Weights of a small transformer language model: 6 heads of 64 (1 for keys and values), 2897 steps.
Each number is 128 + 32 x the weight over its row's rms, rounded and kept within 0 to 255. Layers, rows and columns count from 0. Numbers have three digits each. The size before them is the row's rms in percent of the matrix's.

# layer 2 attention query, 384x384, rms 0.121, rows 39-63,103-127,167-191,231-255,294-319,358-383, columns 192-239
092:144084121076137144088147157091178085174150102083104159079105104134161142235094119176128101102079163135106122151119148165210139124119125166109131
120:126170122149136098148083122125114109143112149116162092151181116138114109074182115112099134094115147123125141151127101149094151099143104075104137
109:118171162129150087145144127121164133158145093110133091096120171103102131109163158148146104115093167097181148098144115102104129144129160087151118
096:129099119080079087042102175145182184157109162092122157127152104105197184127175137129118105167170103169118165128169074158166122175181099162075146
101:104136122131148186137132142132052096127127063095118087121150109126120131159169067117151107112075112115100116138105205107161125108124135117160112
102:129133099062141122110094108158146160138159106190206100122077125104144119128111136151120135155144133154131152100124114127099078167079121150128095
111:134230134121160161121154156100120115149090136163170131142141116141134104081098105164113123075119112132103086155092096070131089128123090121160136
115:167125113130147098180185098083142085095118066071141135118085163122066089134071118102138100114108175134103188129128114094100104131122143101176086
116:148062115117109107137103116147158088119109149143098129124123112117133159093169140118140154143092121076118145151160145134134108155111134135072148
110:117092052127154077097098145127162093168124169152139126109153164169104128159090078093149137074137095093139116183126119114120141116185124063198107
110:138117083131109126142149120114154171069121121051153135123136136106084051099075179204100133126119157091161132167163056078081099127148177167123135
106:138114144135154151143104134118146105169111144121111196039081132184057123167153146127160125105112100199150095067120140157154143134135165057227133
105:111099052122102113101150141116123113109170136150092099135102151157156134096135086162094165124137121120194110160186202095160146122139074075130120
117:135127153127156137099179107120081097028130098130149069105093094109109143147036114088151124153171105140146185075121166043134090160168140185129117
113:130104144098125175172125163087119063126163121101153101108120156127140149165174169145121157122064177093134113108115104122099143113108106173155127
117:154134177139110126107184130145162101139138169147117084118105171169177110143065123097121148113119156122120178145108089146168147115240107138142111
119:114107104102116131144194107091189155095146113123156088121158149133207124036150126162119163096154153140153098161106121121145085126199130102100098
113:131116126119138158176148117094107116126177102105114110176167090156129096166084119138183152134142116154066159111140160136090104148086158114092109
116:146070096142129136158138157097164042082070111186096142195139081118081112105139181123076170119130177134127087220139146183138097118103121150164081
113:108125107124189145126118153113113083198091112141129100154071096139069125159126144118205099153138148156139151094112135110132089140055164109132111
116:119115080142128203129090175150216069120129114109126108129111148138133121106042156147122177081132091109162090142106130143159169152185147195135181
118:127132136178127116123138103134086153103168132141055067106124101144152186112102152109113185136077163155128101183132093127119147064136144078197165
115:146157122056167076135147095155105122149161101121099107174146110122183188116112185078106092181127132117141128085135179133137168117192197063132126
111:128146138097125085146204076094143094114180139138081184158097103099087096139113168138115108093152183088151145147119130119155153129117097159111111
116:150142108129119068120136137159113101155099161160104103144099164126109171159155148107124161130129145155118145133182121137083070080136124093167102
064:134099127114043115098095175178142131142150108149130132086144121070172137106068149155122123132098129154162120110146149178121104067115120087143079
093:146176078158166176078141109163144125158088121103088125169095105115134110115170099106188179142136100160173109163138078131097121134091156086172154
096:135162099145102066137096070153164173153143186106135149140144123148114112138168152130100116162136147087097119050148147113142129107114153145095116
081:125138083102171151130081154104167099151097135163106159122117097195152107096104109135141135130160138130112143144155082097120160189178086053134142
086:126105116086062167185146163166134125154158109112179111144109122148135129096163163142159168144129143135105087115156152158160164174163114154125113
102:084142102098149140058141141104146145122117118088149118157139132114181100048139081133121114116155150097149078116130122159125097098084182124118086
098:098121111146146141187170132153150201127155185176181162135109140157142101095117153196125048129076100158115132217157131140193109136128145088110166
100:120188134124081118149235096125101113089110082147168112152174153087086140091070127140146131126159163119111153107111188157172093127088110139149107
106:151125097157177135139113122127087085124166089119079120109175163130107139135090144173152149078162117121116155117155163138155073197177135115167131
101:073115109125131108160170127073115190148106157171113205147106080214126096172138133195085093110110119171127111134105119138139057187113183091118148
106:110126122140134101161080133126177155102146101123121118133107118143098126138129208123190126173135142140123101180143157198094123098135120155109130
109:090092186099113143122147150108147156111150158120092184092162142084132116111087171119136145105141176134143163160148148185106125072136070073211101
113:174133141148133169128123129152119145076180152174117152109127099166149106108136133135119092143166129200140174091111188085134152086167126175089128
115:089143142148122109163150138122182130138083108105166107147165097100162110151080134060174157122105115084100187103144215097109138145109111178129144
096:104113185101076145138087107119077075102148125092112176101195133124116120105062146191065114168117123117101142109119117055118084205151143142178112
109:106149187064124141131177114140089084160100130106129155107117141120102061143079123100104129192096163102113200089162157068087117116142105139122079
106:150183138121176146145064106146174173116131111103145171149168152144120099097169154051164110081124152146152110179116139136130166142109034092134198
105:150062124146139135147121135097126160099106154139173122162126188150119150177110138123105151133162112120114122209105169176161118141120124126185163
114:159114077153149159146110116104060134129120123077115203075174134125114144126148120147166141182158137129102107152110104108142177136096166124093124
107:148112195139132087163161189071131127126132109101151109126086112141135067119176163130130088150158169164168078111136122156129149134100139177102093
110:135129141145141166096137119107154118087120128092168110141117159074123114116133144208206118083155160151120083160171130091169104119156070116126120
114:131138053112132098139142171131076113104141155162154176128122148118119196202073144190140130150079161093154160171158157159117104083150125103132081
110:156097115148146120141149145110125107139126100115117116137089110076170180099129104146143124108144128146129164055152154105135107148172067103084118
102:086158171137104079103102117175122170125090141107113143167111173141166181102114134119132090150096162163094153131109146082121156084167119167097166
102:125105118132153128158137130187143157104136089144107165178130106101162185125109167117107087112052160180108149099085147127121130110160106118127166
079:129153093123112109109088166048176117189127119178136146104178121118141105135156110108166066151162194113116146124139139090125122136139158104149140
093:130124119100184141098137166136182125214075147181112146117131160111141137127121170126146143124167154096075144120110145192127055120108126168139110
090:137140133108094076129115119146090190088141100101112120087144145109122101134149115192112119076142075137083109089136107134094143150106189126088179
088:160209074145141124146127131102126091175130157110125121156065082163148085169180142133053072137099121148128169126163106101100115133128146072212125
089:109088119086140183096154141172087171122130113134159135151103102137119145159182148168044122193085144192119178117113125102060069156125111179102126
086:136104124115128122093178143127157145150130101117121062153092088140071099140123156047161146119135111126174123098101120171110139069140132161066141
097:108119133093112075136164135093091084102085137154104132183137116082146099145129081137098125148111103152107108152129084107138154113105097167130157
085:112119119206176105122159171142074124129115156112101166084112137174092101115109170126088151113189161128154177109183152140150113124122120074174073
083:109175130109089134115122136119129163078105103175141118128191090136177147120111068145082130156121133110176075172126142108123168207101125175158143
095:096034109070153138106160146147119160051106143119110081064138115106069090080106142095175164105103142095139101145139092146081136151151106126127100
094:160161143159121143110092183137111120121107186067121141174057114134131153105189150161100092124129126092096123092139090128110099097149102117148083
096:121095105135156095090066077065175049155177121144173101173125113150130183055142141161112129137116128171144140164109097107163118143183168089085161
090:082132150116138193123151127156160114112163157113106108155122113103103138079156159159123120144101098115096160168130123168141130145194095118106100
091:133114074141130086131145141126157051146103132154095095119196143159174120155168108103177152166122086113173110158138107164147065130139134105125030
092:094099105116102098096113170173143125110108138155075166166114043094175170059155136115111175157133125122130115121165101071140135131125103130169085
089:126081116116119102126129131145100101112165157118123124105127104082120118140172115136138180156084138120134105096154191115129100112102088144135107
089:152144112192052152109166155153186145082149105183124116181103107155102137109101118167108085144123083095188135169136125088148132094118079156136130
090:225133069153100156143152146123201109178129135162110180135085145168196159159207141175086109143148099140110144163156100160123135083113180179181065
085:167108146108114146118130134173092144095160150095118178091162172158191127106114086163112120123152164106104194154180175185113146076081204082097161
091:097151148133089132129125185185132152105176116121087115152139112080088100152134128147140076126076151135134167157103157079107144150097161109121141
091:087144129110154105141138107149115126119158161157158150120122113100139117124139141078095151120106178156072125186149143075104127138145154081152110
086:096094100165191081130074184136132125142158135092123155091112169112151143102190145163119080121123155133079113121165122093166159162124095152149194
089:116071097097162161152139107123164113134138133081123070158079103193086144122119133108134105112100146149132089080123093148132106147106128142158118
090:184134085134121158111110128159171103170106046154096162121173134121129153107110133130146119172117112157109097092130113145108150130141110153120171
088:135168121093119118100085134145126164104041073117106147213199171117144188173160087125117117130099113151101092113168072118071090130143092156088124
088:076100125141146083134168134116096189094138094118107107173100154144168079151132165096117140147165075199145113187101127148135088149127128077088101
097:125192080136184188146162172111130149152144128074135105075086130121136096141078101132134141161108169074104160105092107119125092140114128099139133
094:120102110165147131097128067140140140136096182123136124156167079161151112095112161096140147117168140171125149128115134135120163128118199142080125
087:137099130135176113145151168110137123105171058141153120074133113132132134090147095102156150166166153128154103090182163152104129178118141152085089
084:114120141125158102106161086094175141170154056107105102101062099090162127164146085151096116129103096119157125124146109139158117135137145105164192
090:139137171125122110090133153090094167219083195077154089129126179168115099075147130111126137169104178179114126129147200112111120124099117179064136
090:094133150161096117093205159065102091101112113128108127112154111105121137080150166171104118151128094095167108178123120136131145188161059173160156
092:156073117127097099154158158120156141135186197148094152124150122103179146130069127107076127133122105165139069103117104143170156113097180079126112
089:163175125083111156035130129125084190142072146132132074136098127165131145114067082126131225143135143066105106127119147089102100088134165140156135
092:141077110178099137171133086086168107058119146091086141111119097110100067100144152113132207090136177150183096172147157140102155096152189143155076
087:153174138094088093090192159070162127130126091116143110101092133118190098179147098071145123181110115117121174109116128105165172124114168133111110
093:124156153076138063140073117084223088173180104125109108142128156118114154077173087110145161099150178099157127120151143173095097137173103123078145
095:143146134187114122143119023115156132163102171133149169105101157167108112161182103168156099106131123085121110151142108134132132157126189101077132
087:122152131138085143181147106110107088194101116082124158134141123132113086122122166082105118156063097096146137142148180191112136093159140082125093
086:091106122155116172112114099072146054103136096112086071072100088081106136127082137210159164104180132166146197051102108152194121113153065140165122
094:139088168151116162078137112143152135150146099055198149110117189130149140138110125099124107099128119080106178154076175083113129172142047209169136
097:095170126140098120125147107075083197157158101187120094128104098129112153095082138181189148161121158030148117104128130161112148091135072117128083
102:189167102145143140134117143175118135116132173096121187152112130100137135099161155096070117049207119059139198135141072164169195108105082157144147
085:131133102089139084172178129188124190114101112101115096133190130179153151124116124202157118180156154106057153098130124111108148141186139115112197
083:166115050122074153148126166175125094110180152142105124093140155138084150080174134094067118141092112118118121136094126158154161122110078185117132
090:127162196140186092108145076104147086147150105096136180091109145139141092135129131121063124130117173143166129129172180170164114203100119094130110
083:132151122108097144161068148079190129101131115120114116126141127159112133081156077066194113130062130109128135115124129118077127112173115151181174
088:108120051080058148120104149135147115124100165157181127071177091134139108167048211115108139146135156147121170113164117104121128142114156183113143
093:115108145093081045123084121040142095112161130149133097150202140184157196148152126131120127185160137199106135098144080150135119109147166176115119
094:160107134127173113173084111140109158114177073154118169095148134038161139135169133097084098111150132144117119135144144112112124138140122119122219
089:073089116095102160079146107134199142092112110095097122099089114088081154207193101138108148098125136158103138142155179145145097098080124117110114
103:130124109108082157102175141128114097076121126111100104109085105133155116165148073146102136108085148150137119125123157125131140115096094132101132
104:152184092135100168159085127120084101176197153129068164090150124166161127095080183105112147153101117134164096043158126138113102153184109134136148
118:176141154169136111106102176090101125194130119167160162090186132105127164039072142084152116137104078112153131101050128113101136130080155095108136
109:172180049149109142140162163179123090078098136105128189058178140092092131098131158127145147145131083088140186120095047172147186103104174122122122
104:130087196114215109069128119141075155164130095109129151150165130116119106106124083075149102061171095113172105190127169101143090156115093122164148
108:125155118061087113129072102105136150123118171068120055070139112071106111154102143151067158103103149171123161110154212106079118151143116176075165
110:226142114182110122179168122122172124123202136163101176116095098112140162051111099174124103105114127121104156119136123054159120147149104214081123
104:100124148127176115137088125121113063124142109140156194129135157088138138148132167098164089124093105170118102092128153141120147094143173159124117
108:131141096107133130145130081156164161119087070148074104119148131117119113158130121061132149170120125099111162060142066168103193124135042128084126
101:107162143171093146111130141098115197133091109070175126149188115177110154145149131114075108049153116148114034159123143122088136107146086075188098
108:209158077125029111117124106161148141167111136159134134099058173160181119155164155167091124134171139192110151138175128136178137173086097205130134
106:146176120149122145110164112103132102132097178112109155069109094188113123196096090132147188121117147122172228108164141177125070157116198157166167
106:126096159136062138150181112083185110112100153176118146095107133087155129148136165140124117141104148135195160169176177119097140127149145173074136
096:126116185190128102167148116070117124129152138129052206088111135172100092088142099100067095173079174111155142137192102132126147186117143145100089
107:117111085149147131163110093064123149110131133142165137120105144103127104143103148204134082113148092101119134096122126138103120108149049112123151
104:103139126114156121168139133072145142140112070137104169196098152165100148128125178169086128111176133133150089114101117114167155126130054047133122
110:125150148136115105127128104115127165141134086069082128180167160131176073110173096170105149108157112164106197072131078140155090161141151138092101
109:065106160143171150130140139140106162098116074071170103154192100126100106139133118105128125102178092139175086137123132155129125146139169089122088
091:141146163163159109153133087225089216094108180150166130132167131096195132145111110171146117135134104108152138113161130154168121086101129140151087
095:104084141114165160117189124120090087119104118116085125137145162120118124125134131113105112134122137112110126175112175105166099148134197147129085
096:149119126116114167135124086146193135140141154097108134125123151105075129133144134080155156136153149102165158054124083096141117134179081082182123
104:113109137168130177119105175140110092142112189154142095090127076139109119159053134147156130125098128060125117073119140120171119130136117184142139
097:116133183171125196088108192154084066082132148113141111135133155114141072156159100125127144130097183102116115044160172112155130109134152117172138
103:160195118066125123169092164159149102181123105159109121075107109170104101131131103136195125186104153117145220136128110159146118168093151118101142
100:065120105148110138109113142191162125146113133176146154132138152129082118107145143082158103183130098177089086104127085089067093111160169060100145
135:096166116112080142076105152128084116157118140126141193164250135087133051116146128127139117094160162119129151140141106141069116067123113179046135
121:085125106126209091144138135098126131079124097111128174131101122156147090168139090173078150077098142161123139093118127119195111109142135110139130
114:172132113135106099093195142129168081135074130164149105101132122105162116070151106110106192149140145129158120133092142066105172160181140126125083
119:130132131135121099106116141125114135190087136113219116164103135076131128100099121122118084141169112142176127093133099140098133163108123130111173
116:130074118118067137134164114158177091081157131129149152144166107136119101096127172131112117165173102100096043116154175116105146143116101090096139
101:176057111144144104178156112212150135113075138161085198093079152142169089132133162161107156141122180110105069128085176108176119189118080145172156
113:162121133110160141064076120121142172220073159113110085149095119133100107147121092162190088126143124139104094110116122073155111114126130134122125
113:130126155131118113110129154147193125062102147188131151193113141194137112140129182181138087170186149179164154121123143101109138126145168148074178
110:101087111133120079134098172133112101145108164182059189145120122114163123171104117178114138094081136108079141100116164120095141056130147204067084
102:154137182074091209109150132126085107144137137120111096122149121156142099133120145102104146184136215104105106120149115079087125087106162096079125
109:048124127159139161150115116095126080114128156108123120118082128180109147104118147184188123143110084101124149124086185100094081124120124069106090
116:105156133111113147135161122121128079116138078118160128089061084117176117143119096136120128180137193174128100124179147066141200112131076199220121
113:137112103126130095152127117154164136087143173058154185133152111127181079099096115100137183110142092154185169213160129139136181119136143155108084
097:118177165116170131142117112105141081188105172181148136122094154100095142099134180128176094151092189103145118119142153125150079123129163110090127
106:140109124128130138133120119130123066184125126105107128136146142152127157140157177123130137096104143127080210113163072131152121155154103143161123
114:163103083223106165187098073065175135132109162042093131149119108137075139139132076148106154097109118083137110142111097157122152160112092100136148
124:157136143137141126129122143082152133125125128192061098141138121101120150117129146155102111155166102142131121155124146185131153087101098177106134
111:149135103140111162179125098112049173112121088160079142110135105165111118123144084117083096077133125147148117093151126088099139140109108075107095
113:137170101157086108167158055131122129111141137077155092185162111101160175168059115174135159127163127108148163081136137159064110064066102105136129
111:136171186144117128134159138131088096154106053146078119103221094112150127176141097122104115156135115133079159108108159081117125131100093152133098
126:124131069108117143119164124126185058082190134091133127116121123098132140092145078128149103088137165166121090160121155159101137130125085162083070
106:144135089109146145173103075145115111159116122121159118161078146144168108120093123158040123129205100122135098132177162130168141147149040087184157
116:131104100147085153148176151116147109109188172156140080169122090147100097138121112082152138131087085155138107080130120150129104129127091068103144
108:111153155147094151062124148136129145071112135127138123057105124115092095142111142131121131117074124114118149125092156130151149105121148145089162
106:113160174136142096150071181164166146170137172138103167153167117141201190111161074178151134160137164132153098086130055083126160111168181071125133
099:115141083151187155139087174186165142122080068129185168137194128075126118199142093114088123129122141147122110100103093105162095142089157086120124
# layer 2 attention key, 64x384, rms 0.0845, rows 38-63, columns 192-239
094:145124122138114115152161117176155113195195105143133091134168160141140165038142122168169102163179108134144165058120125169119084177132136087107195
103:130139121120109182178114160106103078080116152100056098090092084181180144133096174129153167166165169133134143086156094137092147101130169116115183
096:107068142110135166115136134128081102100100127144163133185127120174112117123108109201101128203164139152108049135166138124094196111126117149170108
105:111129151125162136139117092133172141152119143216096119120150182157064185146155091194120104125157111128123135118115185098132165102141151130134090
109:143148150073153124089119162117124164113111092153120092165161115095153118124081067165074134100124132127181156178096155078184113100143105133177123
107:113144066132111171104133147100081087135129162116143167102101106156171124173126107099187157138136108120137111104149093139100120154108164117148109
108:087160069124122171104164122108073093091168126122155149131165102107175106112162168130141126165114201129198122152093132127097153108139197113130145
104:145177146147085157099164075168071189114185131152146079147148090107108106093089074139122113113177096138105115151116133173173092166103089102150150
106:109143118100143145111123128206174099175138136105162093101105141149168110068142131068160137127110134125140070140104156100130145127179148097137159
101:076091151141126117103141088175175136098147121105161125145190080134100125138107121152110145135112048146108141111126075131159119138198082130167078
110:129106121135126060118142099151131141174203169158116146086087130107110137095093120147111141146133133144165099142131190110146105120099147115078115
110:108198090140121138177144109136107157159162092117141136162176105123121113098134153115106119118168109065150169111139146168077144085109160139118075
104:161093153100044156096124102089132150106102081151115151114127120181113149180152105111108104131082118095100127125106157142148132090132105178158177
095:121066150152080163041120140201099111128166120128150074129192095169130112113088131153093165127133097180157137117149121129081137069154150126120111
106:115100142134161164053199163100191150094148082154064111200111145117130135086132173167153132107133138126154064119115144100109123120148096172161135
109:094108176119139112104138167203103174090121081148157115108156107140145129187108170195093154134106165180092141116158105113101131091152139146133114
103:095130104125145128144142135126091096165135108132100091182088100114140114165172091077123141100102126154082149175098117116134138144138151068134123
106:130079147127101116128128103130111101082118148178120120071064139115125170136091109176128105102092129125120123165123186109178083176188127185097124
104:139106168132141103143060127158138114040077150147126175098183128148141064105158111186145107134127183198094150128106110118102084216190119102164154
109:126127119126050129099135175138136114132088188128155088109118100106165094078147109119107097122098113114152113093122136184186104112123108115117147
100:130133211158158172142109105177137156115128100131151107053141130122165109148076186135121122107135129109089119143134153115127110157136188140119168
103:113120031155124141123160129167123161112070136175055141139110109133127182087200092140120109181130169116148078131108138128069141153124088035129180
103:119088128199117157094146137101107118122113140115128105194114138111132100177129155145132151103181113148113116175137092160108150085102208131084091
111:137179174132141204162121107133190071132127158123101153141132161086131140106072148159133158170150138116168126136136103136116142145085116144140147
099:141159090080121115133162233103111143158141089097156127064109142148114086159141150195095153105103132109152162160102140160140143106161155153084082
107:151109171188150081092174136052136107142148129144139136068164156113150165095126174180122120187164121093178153095179112143165143175145143108079130
# layer 2 attention value, 64x384, rms 0.116, rows 0-14, columns 192-239
100:085115127134150119139088149159127150124190123120091181142109127110156118128071131087123133071123153108076115148144177115118109095182121209096103
100:099105094123137153136172161116113189151154125124099150138108128141134113132175150135093161110207104118107195118121151131153154114126161099106164
097:128125117135134163104087143164156106162071116106131101100091113126075168128094155117160154143135166083188148090137143136182087106140160047100139
103:062130169140160139114141160171162137050102189153109135137122178095145104168149135127067147173168142140096150131123159111083116101145132197154093
097:131112130116076093089116126089054165106160164169125116184064198141136148142150148108090161082126160110184157080130133129087125137107154156129140
103:151082075147157091086066205099142110139097152105117090107113121120134101097092047141167090162101087120157104148117146119066133126154100100119173
098:119128112054084145130059086092069145099083158116151209103167108128130066112158122162152144140155123186129145101131147106140123126153123109181151
098:154200121140077148098099148123154149185092099125103118137118117105068138083153077158096138106143134143120132114133141114166088159148133173167178
105:073083105031160094104129123152125121122151077169144130109112137142156118112075110129124116101162136110185109074094126106140170155131154159102107
101:147124125134150154065110133101105120134139126129135140125186133094081154209139096135124143141110141134132126171175124127134119134172136166118160
100:171140151142119084133065148101152130126188084127162175063108076102128150087111090121087062135137084106129107177146101084103115143152137199145187
101:159170169100109091118151027139138180170106154124135128135076155183098127100136111142102094120136162161148211095135105125137162133169196089145150
102:114102094099108113092078113100100169132105069119118202123123156211102133148157198114144140146145194119201130132111139143159112117179081160120110
102:142084118108050084182150149113185154155151152122098127113119137186117118100064121155198223139143170122143185107106125154171152116119149166156107
097:214154154145214143082140140094178103145148139132111113118116149172090180185096104089159154152202147093137066106125109139166162130114135094156086
# layer 2 attention output (transposed), 384x384, rms 0.138, rows 0-14,64-78,128-142,192-206,256-270,320-333, columns 192-239
109:116122121175134143142103112100183104122137154174113115106149144173096121138101168117156090063125076128130159135142104126113100134099076059139148
111:073100086104084144160124124185154116103116136139148110114120066103159138129161202046130137173118128157188123122151138098133135159159113152075113
108:137074153154128110105124132075167135150239080142141067117121118145131133143096098123100046181137169152129126116089049082070149116141152134159091
100:159132103149121150206202162102150095148144115087137150071113110142131092169131100114133125108112141125068164104139138137161139134161116172176105
114:117198123132146073060142123122120089090145109037131129153127102180172156138172204110116129142088134101137144094158072117176077111131072183084085
098:120126151093115201095118051141118117127112145106137164090125108110103159099120186131148152162106170151134114111028083130139136135135163126128113
106:085114128169133180137069081122165125114107093141119135113149130143093157080090114155160177180063150122114143117125117158151149074138187136173113
095:082112025124177103116153183014103065101124072091084044147174173144162074159127188086066159111124155156139128125121140150103091092086124203176110
098:187117159153168136135142121149140086162147138132114152124089091179049131151151125137091167108088161159109156152097124084147144123115127178145100
100:087128077116142133124181132130115149123122124144154093134136129160086125135168087145122080151121089135096113132099110130195112136125125166187129
108:135042088160100161065088087127131096180110093132027113100123089181167104133118139118133086207139127123127110082145161163136153123192113140151145
106:107033140202129153125090148121149107119132128095081125144082088169088158151097085113141102141154112148083077125135168126153202107189137131167146
104:175122099152122132132175156140087080181171159120169167160144140108086126104084127140110062096142100119130121153128166115120085121126130173146147
106:099119169120133140125179147123108167112139102143128075111144112128120124136153141186107112169069078096058106138098123088109132146127117152118122
101:168132120115151073136122184141115132098097040135082079122116114131124084101114127146157119155111148175136164177104066162131139186138125151078155
097:167128141083106116141142126173141148128123138130119096122141138113179114139134172108115147129100125186162153078043104113154172192071121106108105
113:109131174123109107160157134115120143110175133100167139150151209096127180128102102190180088113164152101113040123152117148140108177095141073141145
102:154108150101184099127138161117129114089097156117106161117198113126126178122082177169119127143066104174149110125118105191067061145135134149105179
092:151142106132144158127112157111146137089114119136157029220149116090160170098110042159158122195137166153125079111135080103160114157118146155063185
102:100127134139163142154173153148201088143166135110052132132151100141162027078097118087151104146165114137177128128125109158107131129104156056131156
096:141150133122155122111134136137114181131135130086181212124186171104098112125148140174132159132133136121121170120171108117091123178149159152130101
101:130151147190075108135118159148086153112107140066196111098042195118168150092135113070078123130115157091120163154116129152111176166071093105068129
098:095103187111099135114109090151148096103112137149089234107125112097097104147154127099129085118163181082113101165127169151124153129126154064076135
095:130103112159080161195129102116128128117122102209066143133138178086146108114133175130118077134184090170118107086124125124122123065099052069166088
096:132140126128157137199101106072129156088106077114158099122114109082121086130104090141148096126083125167135142162081142119108135133124144102121094
107:117166108112137133237132172058172082090107121131118118118116142092095101149089135122161109110095154075110143139116150180101137184124149084134121
101:152108130124165107164167187105100139150106123154068124091137144122120144145163148153085157091120115199113091169189136115098068149130095061073087
097:169155163137152165149160111159101142088168172093136078112089108113113169146145114122197106143137135128083097112125063080174134141119129074087163
099:149112095119177106107145072189126113104132097169142101122109176120060190132134087066121119129100116091156094158154105141143149057070095145110094
092:125133073119075146115137080090132161114109127102113136134084135099122172112143121136131128209119067162101128072202122088131138154203143141178144
106:112190157133188120090194125120108133144181157115087188074112128106113159082169102114125104159124139143141175140114147151141108083145166109139118
111:110140087143133111096092106071166112131101159156073105151099106135097175126078096094109096168095130110088142157130147115112164095154190172096103
114:167147152077095130121147158091093131196118160095119105074151078163121171130073167051122160131089104099152123121137137139159160191155122081150057
127:089116157162174097066123142144122176141148108161117102103162159131106149082135136103102129121072111181143109155077131107129199141154110150130154
108:104116084134148111139157069144125141155145128093152161181100132116052176120166096124057123119108156063161103204097157117140161117074128134117119
119:140060108133164114139149127143084194130127155139113172129105151094095131108201111093099204106102112101157080119132144114212141157144204118124169
125:103159068087206130107138114082141146141103097113154149064173120102062148172131154140129127152095149136114150137124193047095163090122207141136095
112:226146182126156115082140096160115092121107119158117190123126121135128140100146123105130123180127134160152111126135124157121074154134110142102096
133:150124143154121105099160100130162120165156107117161089128104188128079157135139138157159114177119094081116124212099137175117218213123144120145124
124:119137130144123123155100120135131100152139180124068136130151063215169150124123115076097133119102135084147184130111164071140153108070095106178105
109:109112162096136092076144125121156139112180129186158151120128090152109116058176125090117122073160130158146098204136146103129091122143088146151184
111:155161095128102133141106070057110093159168152109163108072101127123129144129087139091118096103146141050109176076142124134106157118105167128150121
118:113145101052060037061152112169165074135115147169132137071122132106120114155178113150153078111190151138157116169112144117098119156125136148109109
123:132140128126141105155148151115121125109166112107198211100150046125102136122082081134142106083172149082154157154117179110113179183124084132118167
116:156152150126085131168124110127104105158101174119110121160152164163128126203137145199144128114150105113176153167111169203076170090138138177108067
081:073164078116137181086142096087082136113130134134121190107164163191124101118140106091145129145079102114125132151239137174167087135150146154167146
096:164171113138138100090159145135118155119117194181116133102090173149111144066157137125131156115058105112104168169130070125099116176161138125181168
092:099111120127081104102133229075162147156111089172141134119161138116079137091100123086180163125163155087120082129158128120183163184096128106159101
087:148126124164092124137127043164146055134175096104102112116139169139124121144094174064162135159160098130176148140075114122089171097099140088109092
098:179063098113113101160155135125123142130167127142177111137142110075135118173123079177074154126118161119117122137093131085114123152127062143093151
085:088092160123174107147113171125161124104120158170093162126138175127123122091108170127113154094132084116112121121159141163178108148124130062127194
089:144077090095137167114147138123202169184177100114151147070125112212061078186128122155153060100130056100178158129084141127146152171195095093097172
095:087109140128173183082081171151146193151105128153081095161107089151083128090128080105159116139075144150146104083098099169130127137123119104155151
093:095138187193136076066172106124136129127117112071203123134148106090082153147158174084133144104143130141121121142105155151166129096143083147111127
093:106146155174143101088126132148161101172119093133110139044112153150132150150140145131140184138191113076100134117183118181105158130150122182093121
091:127156167106112143126115064181132118118180166152202161091163125117059148124169123059107135091150134135095157180160130145193131102132123142088185
098:130193097086099119101153096181157142125193104139149132089110151092127158059106099094090121128118105083107128126089171195099107144125122136097133
086:135164126168098066131120144134143113082102163198123127131134116148183127117117118130056114101137142106167106062171165120169162096151133145146148
092:144150161128142162172169127156156125127137154127150175145166099116129109064125145111119123159110137150164167116091155134130139065188111151055110
093:168131145120142160217097116096096127153098149146085114145112103115120161128114149141135127097112133193151111148154135122132150135088160088122113
103:186128153084132070166089113125126081116109090149203159122159164178151113150083097154173122113163142114138183091105150119122163095190141170170172
089:171183124119119080131098111117102146130115107126147091107203159094096159198145125154091121115067100211154151110099142121154100127155082147098115
092:165144129105182113075178073142189097161133126066077172156099161154125148175130138089153136142116100123127122168115083102103173047135125186095083
080:094176138089084105150151107126153125113165143127150178133065200091121147128144179149094166117162117139135152131135117132062120111185119055122127
088:155134168113121140182081042094195158158072126133136208128107170115130129122097132147096168186178095125100136131071105111129177094151107152164112
080:142117152092075179152115119076148085129106101117171076145160104158154103140110150116095113077141145106141137173109078121141148062116154152179072
088:116139175148073127147158135132095125099166148130129153147094111107147159122110156158128112138156168127140155099160172177115084093162104100098079
087:099138130148072077136165122153081154071198192155161105158122108131066142113102126141164170134122150138067114175162109156182115096071084133128100
091:145141125093164131190091152149112170119148122121143135110112090101166118103144076175156205083066141097151178112135091173114120143151107110125119
093:118132128189115068126174106134095131129112119113104109089096073107087154074087168208109108027132119107120143158169082188192095134156109143139163
086:144170119146118102146099180190087171118144102145080093079163163073144117148115104129152185115102147140112124093147103074128147153117127082121123
098:137134165057148126116039084134147129128085143110188145176106138137210123148136134135118145057136121121139194193052128132161126146150112115163136
089:116107064052080149168115143120117120101169161193146066127158229161157098153100172122154139045095092130092142179096121135118098086105123083158142
089:097116099100159104131085146103102179140110111080134141110149170060144107140207062114175105108146112112096155122116087101127104104163115131121127
091:141110164092144160164156172159153066135097122130159141138119164159159102136112171091136077163119145137126172110090098098163155088099148091134075
095:093154168135099117179156110116116089151152140102115111120078114112194144126133134124058169158119211133122115096126185071058127116170125134149157
094:183177158183175075078098070136089189120122094116141122101107130152124117139135101123147165110139166101119143141128168125077071067147134183178125
091:172141101105118136121067083208107141130115148087144109168078188224124086157203153105132214123125154133117191091115109113105123118073126123144167
092:093105186083117154106075145140103179080065142125171149106096098128153166167148156156158156110115100076133122161119122196149063112131153104197114
095:158123131150105103129115125148143137118093125169131126106120180110101176113125095110129144064140138144075094194133199129093116152085087075141127
083:146157159130139136144115105086181086148098125142109075077117126117142075121100089118142098145153119141153106064137139117147129071139085182079139
088:082045143045124077122170167122107093174149131115064175162133129131121139141133168126175143116128090152118064127086039106095121154075152081118177
090:133116101128135121115093120185182131179126153099207093151155146113177115074115164163166101111140086166178090129112108101162112106131147111142131
089:115144079117171125067071102140118151141065201077108123115103109178204147176116093128122156176125098122157107073143141116132052180149230154100098
084:187125167093133186094159112104116095122078169118162127211154098156183129121116130103110112149097130135190113078142152075107120091086173111078129
090:058124134132143144085171138173104172175073123118164137188181118109184096080143087123110136096186100098158099146151118124149126141049098144116133
091:098170101092123114117110099154166191081118183137114190161155145093123131178161106116118155163132166058100118167197113139121179165091097149120141
100:123149080117108139158143101076139115142116068137042185083145122129085128115115097079158130152100108120092120094101078160059106142158105129157161
089:140125107059110135108093173123162123147104205100082083120092163139137113114111168119163117111180157152156163144140147170115076140113168068149110